From a checkpoint of a small transformer trained on Wikipedia.
Size: 7 heads of 64, vocabulary 15600.
Each number is 128 + 24 x the weight over the matrix's rms, rounded and kept within 0 to 255. Layers, rows and columns count from 0. Numbers have three digits each.

# layer 8 MLP down (transposed), 1792x448, rms 0.0604, rows 954-982, columns 0-111
125146136133170145154152125124129162116108117124088090145140147105121131104098160109091131132153121157106096104153116151136165143139138141148146154140119152146140078128089080128145093111118116103112131138096129133105122099106136147088131141151080163100090160171175167127107105113145107121121127131140128162106111147084137124141130151116
132100132100085149136139152118095174142149181108050152116102078195093145113149163132154151125198133114085155147186111124144112136137152110131147150137150131146129151141110125125121119136144115102167128142121128098140107145113139133140110080139138115128157136152131163118152122135132099109120125133109114126165103121163179073156080138129
158105128134117103146114149160092114141148167142125110172091153124113123135164141112138116154152127129121101062074087136118132103163155134153132119152101134158153122148123110117134169145147113160084074130096089162142124093172124119140116106110144102126133120158137129073142126081114146147137119121124099100133129112137143134098180139128
164078135126110145151116141098101133133116125142131110096126115114132105099138145117117117141120138093153116135157109154170090087091096159132105128144102161129120119121121114174133100107162122093134127104143126125146133112088114140151116127082124126124128096116180129094112146177101105117134086130152145119153145145129104123138100145153
117127124138089125122075129128136128158113138106106128098127130130115112119090103125145089133146126087106080117132114136118158136146097111132129138125099123146121128099156112127150114103151153162137115116104142127122118110146135127090118125096125137126104154132138121164132124090143141144161127134140160134149114167133101098153130161134
115133125159126145153166116137135158093118133111098110092136149115122170176127148145165129096150108132096128127107142101114077170135127126097139129118106159138143125119166124133139106136097139142133100124126156111094150141159133136115131138074116121092107177147101158128137116105099107136145100125133139087154081135145152121150156130142
135166186126126125134110100133128160101140147145115118131106120103129101144156116142118112142090109098118144101113137132127139089140144128104115142137126124153102142131135154157126159129148148126097132135135129086156133114130144112124135144148122148110128101151100156124119131120134105159120137127124131074115118135149145151109111103142
108139121140121135091096195124137122101117110112145142157162184131122161123079144144148172128087089138121074153169095058125104108076157130141150176166147124114122091141112115118099130096118117080083110126118155104106130094104159112097151124166113097125138135135136151158080161101102098159154138139138131157154147068142136095124154148142
131145102135127160108161180125094123138133106086143104125104139092120131116106109129133093096131139131116145114145145123127115124133111121146164138112106156132116130109132136167127110129154117148138122116119142097130116153137136130115147104129119114147110141130207150127113147125139128118142118143126085131132096137139130116122097129130
151143136148073135110128145131128137208108122146124086140095118125141113130114103133122130147132132101102093115141109045131104106124108167096142139113170117095089129100120129073148170162120120163140076146098161157052127106109108118095122096176119130117088099104067109131128111100129148128093138108172135121111132178099091104134114164135
114109146130131129120123140126131110104094131120110118085165113126113136158114133129139119121159126161097127121156138132136106121140124151114128148127114090128150109127107112094164108117145110117140115073103134135105113113152132093108129094091133119154123100128147139115113120107126128129111152122154116145128167133096147135151116122193
112141142141139134148107137133123068187134111131086136161101108085174129112095167127112117140185147159125130137132139180105168127137113154134151129140130073128145085096100097131167102114121104097155138122119120107111133118168096134131082115146098119101177147088169098111124125095078143116124115133103172095188146130153146138166133110138
112149137121122123124110109187141110090128151153123089167166067145119126136137149101143118119143124111150089137160151125124105172132115124173149142137128128131159113094138119141108144111142148109118108151134119140122163145123081107113130111111089090120099113121120118134102139102119093114136136142176121135118092159137118132088102110093
141129145138123139122098148113143107155150141164137132135100112158126169122135171170134134069166154104152110116120097191155149117145105115108152133128153082106137113104134118149111108098124182108123135165135115127139133127154121099079066106129123136146147138096133129105136142097169116139124101100115107124148124155124136099136121145171
163149161143117107116111100128123108140115140082104127108097152108126128171164123101103124129120148139148126133119110180105120138132133147151130146130183135100076123129152172103100143126120150162141113144137104152089133108176109156103120090113138104122148140164122072117150088130158089137158102141126124151150170141122168156121110103135
112156136079081122093098118100118159072060126138100143145158137130150146126206120093097125156111148116085086144142113085129147112107108123151099134138148107075118132184143121139134151111131162133095159153142144118136143133121157107097120129084156054153146120141162152135124103149124125169103158131143062128111149169127127115106083132144
113141182160086140134132141135130116139112134143109144139086103141100115129130147116124149099153131163146105104096126119136116099139111156136129119162154135157146118134117134113160144123127160149112137113127141100121122106112103132126133162150139139143107105107131143123133139136114123116134141119153097136140112117145126143128116110135
127154119118114114139124153132132104104106137129132107130106123117167148157127093113139159111096174105149139135115135140099146149139120116121142193122123136085111122132107107155130123128124135115112095119095124081168069148159143132141157152146109151105081120113080109084096091140157132144126079138109139092140142139146124131136109119099
085131100158103119126130114117127124136123126145115126160144127099127114153118156159103079111094086128136137163107137143160114168102124104118095132154128159165122130138166174142122082162127127109089120121121093099143114157062146111099126158113135131118128093107090167135083133118136151151136088134099123126118119103130115163099118138115
148122119101152115095133138135136124083125164107146111122141061166130128144107142148147097152133101177146126132174147113121126135111103131119118125134104175119103106141131095123151128104155127149118156112130152108107146105118108116122157145124159126144127162123183119166146142103168164112172143094135119101132101108146112108130139151123
152114124154111117146126100118107096111113167127127189119141119146104125148118101131118122134117117105146090127133084126156102066121123165119084099125135093148131122129122127145095129154145095103153157125170099114116190147126136113112107113106133086147104111142074131121141134153113101119134161127149142118083129103121102148119150140126
142142119134065078108148152122120151131097085140158088125144122101154083075145132128115110114136136110113136118139163112114159151118134128162134112103100098095064134108138149099140122091118140140073104115104099094143126130137088130140111145113135071142146154138108116133123135084160110122168144147114124125116149109091173157136099106136
084227086129098138163140138117166064154114133149144136079122084134138189174115107185136113113172145132061151186129138047153130105161152109100099140169181088119199136089116160090081129173094142128182131165167073107129083141090114071113165095116111093079126054073092126133142118112166151185135081112114137109138112136138119128116127135132
131067118157099172121139087116100141135157139157100132141135090165160096142131121125131098109132124129124115132107122137112120133151101111076104080134094141178091123190121171166137105117128159126157120115160099156123121106129156145070132143094169114149157110124193139129135110114123099079098138156098121092146151138090150130173147131152
138131095107061170129097153124096068125152118090123113096112143128079152140103173140104136118111145135157085116112126132145130160101136102099103131100201112109134114139135109134156138149138106147110109114138114127113115150151184085121190083101124127204138126130134157081089140117137127151121075112152122123138190132102162143115114143116
102112116132077105088112113136115112167146167133099145102130099077094094091133104090171153077132146125114139150121153117106143158116109106190124158112125146085144135132166153158113151136163135121142170159126138124153133135113154136153123151096135099093132115136111167114105159153158103116164144165111138125132112128096140126144127101145
110146167104108124109128141137125100165131153116108141148124130125155127143129138142121153109110132157122106129140157120156154155135118113141111147090141120147125125103112154142120089127161153135114106127114102077102113105138137140121154144123131106127152135109175112113123119157121109141128119134118169128096132124131130127126125117152
107110140134110138125178127106135100089118118104152109142147100138124122120107136105136141096165123121133132141132100114136082089129110177144106113157121135110115153124104107128123120140149108081141137114153145168091148137143132109097105136145111122139146127138168105107132137116095141104114148147081174148127158154163129150170118113184
142109126166126140155112157099141147144125131118128131144119147155119100130114114135117122133149134155108121097117150128140137130133132123101118092123126122161148109126117100135185143128144128108096129129103134116157124109132097128129123105134127126127110157121096123148136137111148121151097136126105102131137105127142090153091115123130
# layer 8 MLP up, 1792x448, rms 0.0807, rows 955-983, columns 0-111
129133123083125130156149134114154117147140115138127133087131137133120124121168173108148076136151102125139130126140132109161140145128139067133163154126151129100129119167131128144132159122154066176123132144104172116119164135107118165145130148127172177143077146117124144142113121148152145152124083107098120136104099088121096146149136147125
128160101132146126122133112134106076119152119145124165095130105130123155132153166142089161115111105117172131126142133173120147150121101078132117141149135123168103126162118133160135127110114112131161125151137197129124127072134124157096164104168141143134108082145147141102155123113124135138108124090178092134128121127122135117149125140149
118162147075117129123140107123162122152126142099169111159131152130080133139142130136116135112100090076090123117114137120114176128132130133119102137105128119123123114129123113098119154114129170142091154155092140124117118127154163117130129100168134109092168155169123138093111107126135134105143132118121133078108128154153141133114170110182
166160119109099118119152135096109129145101097157164140152122114124145128136168119093146131078150155154115145102123112160139119122107115185106121128118142045127132091142139139083125135110131141143132118157107151140115163112134168089143130123144114145144097106108125138088136120110156121149123141127141167105138087137142109125150098093114
105202168110167104100171112090127127113108140112161128132165097156111112142153136148160143135109122149129110138130106134122120101132180158119105092117131125131118142161140111197099109145136133149130104150091083195146108110095138144132102093088111138103145142085117126127132170168104149165155201109113147129137113142107129098140169119097
129113090104116121151140141154109105102178113141112152119121130158108152127104096177158183123112161139133166135172133142139099141126138121114160119166146122127123150135125134102092166166120110136151164116092125139140122127111147148107144142150158096121139146120152092133119111135107149117117147118149138104123110140103140099138117117123
092161153149135073140137112092112111126074110126066103078104141122122108118157135107152079083139149122101140145134116104160105151149128122108143156091138115123146143144167141130125154102156127129146138131156101072093144121175111122116091106124130117118121146111138132113145096171162161124100099141136121096160147150132128146146119072102
147083085076170110141151121114169140086086132133139146154149125160142089124128109123135135139156132138140168133133140137134106102099159106125077098155108147111144097121146131139100103132140104122127096128126086123149085142108140107142113158143136140105114123157138098116139099128133157108120098120124161164096124112104148127160109161102
167123114112054144133111107119175106137124152161172137098121168154068102114190136124131159143129115080077145131108119103128100117096140143118090118115126110078126111103122151148154092162154095141141143114117149105108152092136072154121093142111182146150084136116128096077109142065107156130121142126150159107099158171157168111138131150151
104110120136141137129131118128119142154144154097141105148172152135140131126136155144122138134121104141135101132098110108143143139099106124135069116123107152116146103149121143162084163148101107133123139132082088151122129100115120166083118147142145141132074148097147149111168122149147149125116130118127162107123111119171095115117128132090
132144122139146110134134142103149153153155155144100133103104124175130097138091149073118133136129110141163151105130061108124127142136154111080166133134123094162161109117108108132183110102136146146158134112153132106105081161218147150101131129087138136111127098151176082092164146118121111125122098108155114155146125142101152070122155143156
112188094094116089131099165108156135112118114131134153118149146110135123124127123101141128121093098106092149140110161142158138148075111150108130099132131155133099170130117127151117124090123122169154155081142127155110138123156120159104113159157117162165095108116121131120181070140103133106117107120115145129126141071119152128146140100114
098136150130119117090137174144126139125127131138081118164132103128150124128130109133144167091110131134142107149156092111146104110110113172144104139125165119137121141149121184095100142097092118137125095139165095106145108131146120113164158142153112130107061095132126093147170092153102157169134143110130089105095120098140086091128146131116
097114120146104168155118163110129125126117149176162138155147123096114146130145088169142113131135115121096165127156124187140157161163145146159123149106084075135116144132104123167102114127118174155108118048150166113170117164133096174142138129104131165144112140113146114129111122165120136116113166122127152127075152093125128127152126090088
133126173158135167107146172135154131114128089138071179110160107122110064117136108087134107135080105101141087115135143141136124115151159164131120134129098141147151126123120109158123074112117107130134139152089095139112090148127140159142189121121116089139115148114116126120089111133139119130107122132194110083131206164095134051150147106107
095103150112166067111143179098132136119137130112156105123129156138143143162073118117128113139112100135085146114143111098099087158159128139153112134102096117136141093097146122105130106102148088137160113132147091137138093132114114169115140125163090131135142141130059117138129130115124140147146154113156154135105107147131130108143129155140
140114141094132129102169147103118137123134064117139136137065097166082114142140082154093136172139139137126172153142090153131105132095121143110164105137133125131142136108127114111122083118135134114079167138083149149145101102102101118154114157153123161099158171137115109122105149115137130142131089096108144084117154106073118140117122151099
122148169149092119103123094110080128108136121113143133160127131128116134162098110150107172079105123114105121156122070127157093152087095117130126091101109092132122158140135082075107091161132110121132160139161083124111145094091152102117101120122133131131088108096123147137115124137130105102118141139136125160167163096100145113112151146134
160114109152113116136082099120136118132113078140154110153116127129131097132118144099142108126164145163134119117102114135156134168105148145138108093140101089101126109123095090132094172130136155122137115141125150120132144148102117140161127093097118185050120150133123105133106143140104138161114122131114151126134111115131160109097141109163
128152180129165126104089157120105149131128105140126163123122138134073104164142120142119121135112129123077142138123132129142126120173119139100150134123070175149133134110109117114109095118157118164164127140135116150111158162085127106158144104138099129099146127119095142149112123140073096083145074134116104114131136091158133110141130133143
102115175133113116138105157141117149061155106109128152110126131146146094126139110147135128167143134129112116110127151151147119169073140117151165147143131152108153109132140093109103112106191138135131137118130149154108107110128117149149127097094153091137162161118121151194110151134128132156128158133145136142107128133125176134149142125140
126135137177128130162146166130146166147125136130103131117166115116082130141096130145128159106123068098156106120137101109132111153092119135128169141161114146121139212128126101091105142117147188149158154104144089103103143116094157124128131139115100120107201093122142182152108136135166126160126154097126147095115156111135092097110109188110
165148119125099130131082103101143133139124184144125139125129110126092142137131158068152100132161070133131125170107139119127116123128125121126136105110137093131160154106066135123157137111131134172080134148133126125119154099155125151094056166127121131150113156125100130153106073140184102108125100111110120131124153117056117127142128149113
123162135103173137101128140163164118121142120107155148147140145110099102119158165115123164111167143142093133098156113115140151181103118170162151158149119109159140135183113136146163151123123100139151157118135164165114093174159156133107162106103151142174151113100111129119118136106176151121160138184169162127126151142128114169133138143054
129131168117124147157136153142153148134132138143118138098124144146148127117099163118130148148133126163097097156099165181120082121137132114097091148126120148126146138145136132153089112116141136119099147104090118121102137144103125140085104110104131121157165132117108115136104139148100157127084161129156085173120087112099096124161137094139
098125124101160137123139149168110140100130120103102101072105110155104125140125105090151107184095149106109058115123145150119160119128130097111151141133140069077140109122142127100149129112118081133148123146133123177120126094136109138153125104152144112117106122093124131139128135133141116115102129120138118090121128146161145157093124152155
101129116113150136103094143077123164141160122129113130130119141181107127161078123148109143124160134132077081112129111182075141127156161091127106173136116065139140142150118111153132090127165157123115101108121148132133118128109144112103123154144138116113126122133137150135091116135166078117122120130139125136135136146154155089129087121079
149151130114099116102110113116119162113135170097133114109188151160148150147135086117084114136145120137137150139134120096135123136128204127149115122144174142134140137148117125095122126071122108116136123104165171137141104123101139114146125090171121139165156110095078112151174133124087130121150127129097118090142118128098142135149140169153
072171109113159146162101114142093134112118133165128121148118126156110128129128109167186111119124136129149102124085155127074139128141148123131123114116132121107146111110103189122087126137164160145160190148146130081126103126137119131138096114115158104157150140116091123132159119149088124145116125153093162163151158127137134141125136137152